python train.py --num_hidden_layers=11 --head_dim=64 --norm_place="peri" --norm_eps=1e-05 --rope_theta=10000.0 --qk_norm=true --parallel_block=false --init_std_qkv=0.045 --learning_rate=0.00138 --warmup_steps=260 --batch_tokens=[16384, 32768, 65536] --max_seq_len=256 --train_tokens=295600000
Each number is 128 + 24 x the weight over its row's rms, rounded and kept within 0 to 255. Layers, rows and columns count from 0. Numbers have three digits each. The size before them is the row's rms in percent of the matrix's.

# o: layer 2 attention output (transposed), 320x224, rms 0.0865, rows 232-255, columns 0-111
# v: layer 2 attention value, 320x224, rms 0.0828, rows 233-255, columns 0-111
# q: layer 2 attention query, 320x224, rms 0.0916, rows 256-260, columns 0-111
# k: layer 2 attention key, 320x224, rms 0.0826, rows 256-259, columns 0-111
o232 099:132057124134106136084137141134145136153061092122155104161163094112094140134139119139098118155084146126169135102157122129117105172142157104111161103126126160125151135156134156139111138102130187194123127163125137106137102146140109135109099092130099114130132149124158144131146158124095125157142129105127147145104117129141138160157131120141
v233 103:097151108105105126121116140068131125128129143108110153110157135163139111139126114046136162121140146099106126120140115120080116140162118117107142140163172123098156117106118140120111125135136143139109162143131161116127149111150095105157129098193105136115122127118157110107153126135122060148179103125132118134091146125139125104173143101137
o233 105:104176102101133176119172123126128123165125174107099160111133132155127158130124147111138090103144133133155135167146108130125096123061102119125090133196128163137174136110124122161130120135129115166167156169119138158066139123102070186133127101119133156140137129084119183125140126126093143103112124110098117110141112148110105127175129138111
v234 104:124141153152177128077124162133131120134126131148192130132136138107096115155138101165153102100148145061153107142098190135109142175122119128136161133098101142130084128089088104170136143114117137151100092155131142125152122140115125124100136206131154150111107109157112138125142093121137133143110117114130117123119071101113086120165131101108
o234 100:129150133156157140135130160137124124100113126111125132116103135155146102155138105118095122094125149103154093148145144114098110169043130124149143126099182108125172187136122113140109148097078109128103118115123114161142128111151138130074158112143118088119094130155153134135128131116125120105147111122126143109169130107156069166168115134125
v235 095:165121105161093105130145093151153112142128117135180133135158123152130062107099108109129124124145102144116144112189154131153105090105120144124125115129144116122148135117111128131132129153148110096121083075141118123105139136160108185125144107089093115129169130153130115126165107152141144152141068125079075123184130104126146189164125152140
o235 094:104112139127115132121134139150110147108155138099148136151121102108113126154124168113129135073122123071136155118124113133146146107104137108153092144091111126143169128130109104196143153144114127132103065126134131135148180135152125097164131118148109200146121091124149166127141116161123117120194106162172108137144134168126172105145090107117
v236 081:138151119146148121141136107141162098108123130105118124116124076143140137125131112167169102120082143147130175161084119125154093156075131136089114109163122121146133147141135141124152117127148100144142115102136079134110121151115118122164119136156125126142093158093137153124137123140136126123131094137091136123140146113151128133137125074202
o236 093:136119116129110133151128142115083129121168124137091146132158151136115130138141106152167076120185127200100132136088110138141131136103140119098123145126087136118181086131148144188135104139124141127107126175153118155128120129135144137120129111160153126161132146161173105110145147133098098157135136109100165146140102108095124061146159146171
v237 158:130145099135124124159128139104138166159135120154128109107107148144137120131091126154141099097117120122112107137119144112133141140122157111132126084120074096188102123128113100125102107131134141134107140140076124108134155134113091112082092118102133127101132132106073133132149113131118103137109172181171137059126137143098107128124119143130
o237 125:095142112119149121125121124127129107126148115125130138128134131139145127118125127133124136139122121135121110138142153138125145124125113135040119125132128129145144134132119124129136131124136124105120123134120149127122000144137143128097103132109128115146115146126142136116120134120121119146123144136125119143122122119133125120128124134124
v238 092:127093102106089125110103113189136078101088098140210133150097095161100178154155077109142133181147125149104164115150107137129143096095111129136148099149118113127120127139147134170124150133139136098126097140146147141117118134142139104116109099120146136144151152133135131162103164156131141151142122124126113120114138131145127097121137142093
o238 099:162154128129098110096108144163141138122103111116158137096125114127112150120113153153135149086126110163099137111130089104090129147117135098081139156136134143107089125096147102113148112109106126131153123087143124128084040151132121154129140121133157145140125098124121114129123163151142137154137121116136110125129121126146131105154107147125
v239 094:130130130152139156128158099124117137110135104111109173112093167131149129127119151081140140129106128151098115088124151122089152120143133078111130121126126134136148153196134096107148147155146141092178147170108136091115134119088110095151095128115122169129147132133133126084124106138150073115142111128118146130173144102105148109142121071106
o239 098:145159133123128116122174061128112127115087129128138120090075142135113106080087110095162116120137153171103119152118119132134098111164117094119196106116098143113134136115148141126135161141097115089132127121127129108071116154117118114105118143109143135102133111139116140101125096092131113112137164164078136163086148123092125200167127103122
v240 092:128128138106133135131137171114143130114135124130129099121159154077152064116127146159156135158093105104119118148163106143119138139136096082140125134135124147149127138097121144156100121116083113077147148125103151102150156111097103153115069089097117103160084139114129148138181138094182104129105114174089102105119113106094156092167147131125
o240 096:111122141149146154096151166127150117113119096115137146144120107166151078110150130144127130154119137104162161143152106119098105160097146102104116147126129124142170105113139122096124133110140126046133136138160146132144111158140117164134105125095124113174153158134129102139116125132141133177145117114122153122124105147116141162091136171124
v241 101:162127109131149099148132114083135124132119127139162130129127131130150126104106137077104086091102114108114127166134123132094139153110124182124168129121131095086133120130090131147114107063118134122148108097138134095160097156106118139138159137116126148156102134152120101102141056101095176157080162135106118135104132159102136102171096143095
o241 108:165080135096139126108113188111111174108124127143146097111145138124095159132140124083134161147111126145113133203133170130096152110142127115123158102123078132135100104129125116132150134065122153108083128133177158097168114132150106161135172086158164087056139140102111125127130160139133127139137132127119146118158135119167120161119166079107
v242 095:111092156126104124150116151138158165136117146117086146097167083151118118161141125103151097138105154103144131138082143121130094160115200128133131110139102124127139141043148119130109115087149184179130140115143127108132105136136143116129114101151115144122116162164137127180093118125112150176128148141096180116114142137070121096125126122140
o242 101:127134146114109115106131146124166167136141116130121129157124089126141126141129120122170122112121125124115115138112163105130135156134129132109154139159088120118161141089107088131140101165134123091115162073135114153118056162105125162123148080148123149125107122130121130151173090152124113183114141126113187098116120103138137093150142091121
v243 083:162076143094132110146136113115134142143111161101155131128125115128136137130170131116110123062102172103105117125104111137102129082124115101120103132157122125116134090169167100102106159121133111140113157099127147101113135108094118137134095133199138145172087125155156130100090115109103121132119135136103160123143150121146143127189150100121
o243 097:152155128103146146086170098112087133090151106165121139159081114123112101125120158150111120087136140107121130144082122110119129153140134117135132143144113135101105150150129112153106143077113081111077118154128076173157161108121124133132137131130116154078107132134127134127118134132132131095105136106109106128093111097086097134097166127135
v244 088:120132104119174149124114129150134149156129115179128136121120133124118088129129137150157111142132074166132087102085137155138120094111100109118133115082112142148148144143120146085122120114154103113154138137125121147112129130124159139155145133169139126147078138147107114103125148133113162095103102105172133121122118123134159174117146050121
o244 091:102158157127115151149110155107163135150166138127160090135145105139147102096126138154198111162172139101128149057118160114094123107114139162161101113096110109143085121120110151130118122125057152125160086138121141111135168095116116153145112146153116139144123133130137109134128074110099123141117122133133166161190118137147169146131083158098
v245 099:108131090121162129128122135131130169135136150174102128109113142151085095112101150052131157115085114132126148135119120127139112152124072147142092132147102110108093110117099147168181148125112129148068097121135121154125126150136139122127079125162126143154091138109124114126117141127135099127158140109141142117145115110143121145071090112115
o245 105:168134088130154122131100105131155100161154171141119097108108118094143129134148148135137112130134149110101132122132059101132177135113125129129100098138091136111126146106086149125136115111121064146118138143102129159113093159118093152131122163086132160120117153121110093087086107115138133116133161131139126154105118138125133124123108129140
v246 091:132083115153148131154078141065149127105128129090105128122100166107124111173120088119120133156098145153145124106115153115099116181168103135130106123116167137116121136089103160130141130118115121134125144119110103118121116117136098153148122155115122110179100141122128165134167094102133148154143070128132129143131122123123151117086116104138
o246 098:154094133127109150128128101155116115121127072125121088134157194116106138119136149114131113105071106143138114114135156082156121175076116110134156123075119137108176122087118129116101080125150129130115115098149125164092086123114105132111151095100114143137127101110142168123148095139157095131147124159153130155130050135142119162089103118102
v247 098:143132099133107167105098114132092155117162145120091130106151150160109155124145069122187135165134113140116121120135103132171094146166159129119132109116122154129129160114124149117099112133119125167120124148131115163164117138170147166137111188158143127101152136108160132218126092122118199135123142122143160133143128108162067119108134099132
o247 098:133136092155143095147141124146113140139132108110102128107123116132123113177172157081156122143106125127105121104149102124095112112115152095156166069110143062125120117101137168153094158123146147108173150137162122162135180119134116118158167138188085114136163136107124178121119117143128142123159119114121131131097135085099099116149160130125
v248 094:132145139118110112096151120208098103112154133151137082137094147176111149158139129119146127129148122151128087093161163110122141156174150136129136144127137124143155149156075110124121154141077099095144108127120125087128168092099103115139102129147093133114136160124125134105130141117136129133165144104126122135060104113176136161104138104109
o248 103:132153147112129157113137111176139110164121126109142136127087152176152150157143111150159159136156140145128088090105108131103110108134116132121130128126145118137153138097157083118103113107105129163096119154113073120103139118111142126087152141156108116147130119114095129113103154139129119118153151151130164108091104113094136119123135150125
v249 095:093129128154173110122164118149127110106143129135175123158119127145137089144112126084115176147151148121101181125101135142133113075145106129110167152094150160101148132101144144161158134126123108170112132110132135071157121112165140136143101163164118116159150145126119164140133145121090080152128066127102134169110104161142105182106127154151
o249 102:129136144147130130144133124123133156134102134132132131147128125120120145150123128149133131129128157126144130149127110111133121130116134124188167129149153144116143159097126141130172113109126149154103126144119132124102255108149118116131155176092128122142135134119112159123123111139155114142111144119144143118143119145096185131111133121145
v250 087:211135109113120141186149133158116158155148138074117128151109123098099164127131123152100153136110138101122118139149156122140120087115093125099098119119117125102129138146099139132082098140106129119118105101139148117171131141126117137108080140156123159084187095144126105139145107135136171116119099117079124130168142101103146104172134120132
o250 100:116124109109147152141153158100074144110138110123143173148111181096094137128124126135131121114163105108089134086117148175180098127122130122093101142081143143150066104148143142133139138148062120132135105104094140163163062133141113118098143142126163138109124126108138109127150144141128132100100134097135081149141141109103101155143121167150
v251 105:121160145174134150152140154109149098115126081139109124113103176143144149188133126088146125106147100140138107136129087141102087133139126147131153121175113147116103110135127109141134164143174153183124124110116127137181123147111142136105166143094142143172185119133139134123137092114118127092180121150153166117153139134098093142107128139140
o251 105:112141162122104148147101104131121123123094134122110138137114115111148133125119081109115115072161106145148090145161139106120126168121136092133134126167112128137149079154060133112183107090099079165112100145115158105145144095169152102157149163092143101126128146120107144122128130126087155107181119126142123146111115121120145130134121109094
v252 099:172122122065140110157124116152135126133147123106091135120145080178145128124142101143156122143133109142092105155082117109088101122151165154096097111094140144111132132094082143150132152117151097181109123113114128175139127140166113188095132146132131140168134123144148125172139131132111173124150124132090111116127122132112118147123140120143
o252 101:120112068100106131117127160139131144124115139143156089117116142085080108072110144119149147118145136117102112190114125157086122111128164138091139166102140110153160131151111159143163143084145134131142135120156154122161140105138124161134129114137149107130116154128125123094126122126119097144094145117103117161122103135110128128115164159126
v253 131:146123101117151134147126118115144163159131148100097119103102140103107135126126113154130109109085125134127092128113140128146109123157117103134089088124092120187087113114102101123106115141148130117115135144073129110130125109118138101108105123119127127056129141132114110171155126135119133118178157155203151077108129145099121151101141114123
o253 119:118134142132143124156161121136154119123132115119122121125102110102123125117116133136125133118124138129104139113113155121113130124132133133075109117120112130129136116131129139123138155136126147106117133121098140135127000146127131164102123125101124124133118128146135136133124145129130125157155134141138105150132132115142112123122142129139
v254 093:153081148122113126127140139183124153112143132122098112145172138060158079120085126105132151162121153165109124154103131139169119099123169157118128143138145115158101082136123109154137122148136136127098118090126127147106126150148137116145131166160120097138094127126148151123154118147096126122098064149124097125153152148124131157141175103140
o254 101:108100117126109114110126111133141172141112148112076137154113110149129146122099109128127102133145132101119127140156143122158117164133133113187180135139102123108111112163134107147128125138151096109110116110135177140129222139163115172119100138133112137145131099142152126098135126132109157158109115121117094142181151103103135135147125139154
v255 079:119115141158117133128148133120148108144136132118114107125134138153108128128068140163131129120154074096161144174141118114150103147133122137145108115122108125136117138141135115156133134098102150147121094149120093123143155120110083156103159142126125084119123139125120142132122088117135118113114093138159155112182133168152112091084118143141
o255 095:086096112101142076108063165151159118095116153145091113139147113146134119129150153150130120119143156088159107117105161163176114147098136149179104138170173120142155133154126173117147131124128131131116140169145137128101175155171126110096133171095127069118104155145143153109146125122127126089147127073137135138086113097129140111136119103116
q256 123:095169109105128131137173085141114173111118101121128107170114144155190140121078145132079177143142106150128160115117123151150097090113116124154115132134132098119133122119124134099156116141117108103133123116107219183125120201137135138144134154140092130125143116117123173111142173149104124119125072130121154130133120110135114151132146130123
k256 035:107136130138129124117115112114131143148138129142117144154111169111128091155130152151171118124101118123096133143126115117079153097169122063104066131145178130100096135138149141170163164136124114145140155158115112117101118079182156095126156127158128154110147127106117084137127091126122087130119093110147158141089129104148128160168126142072
q257 137:151109121164127196130147148143132098109098153119147101099140117140104150116135122142132108119129140103121108133106139049154105151110155147114152136107135087105069153156061124125103111156131153108084117154121169121102143099136120138132147114102183101166111138096124123120106130126112160198073135159112124110170146140120092139142109125145
k257 032:115120152127121121118113107098089172139122111118130163179156116089149120131149163145112164179096147089143134103117094158103113130131140129135152147148147119118142152161171137088164134119161136153096127077122107137148121125146164110112115106134151124133120068114130105127157169131149117125122102163107096132107109130118163142189141165101
q258 146:116120117102146166126109160106057079127055122121103122159118134127175099101142099120123122114062104143126165128119074161087147111148083138134123159098123123137141126140160091080171123153143099147144146103128106099157132124112188123146116141180152129099160123109149078123119146118105115103161131077128142144128089158137133144101152132094
k258 031:111120110134183114130129142145160103134137101144121143116120152188150148133144171166149154102123137140121131112085104113106112135140150162144100130157086128123112119079131080114164091115085154127141050124125152143134128152160090134128132143117159128079156139135127128145128150127140118096139123120172128153085105092200129116107109077119
q259 120:130126111115115184156158119110150085142127109106139112107122125143090149128141130136114099131113138119110157150140062078112205133163122119155134126175134124123135096166120104171102122131176092142104142145134168107116152088114164123113138116092122134130115105113089074081163133139136130207138167115129079127137146128129112105140109113116
k259 035:101140152185161135094121138079166173166143140110101127123165135063121107140120142142115131148100126103123132133132106159140119135136118105119070115141153079096145126098118137123147106134144115152092154143117111105125131133170150099126109168109160133152168155136129151133115133129117154119058109117107145112143145106106136109118126131135
q260 108:117122121108118115093125131113129127102167162133110137090166131132112132107116155145139120110106117134129113109143156180159113169146142143114120135171122162165071178102146143171134154101113142093162124073157099159133134082097092120130118143112112147158123137161177126170088113131150110064086134141143151143124113121125127092131135128100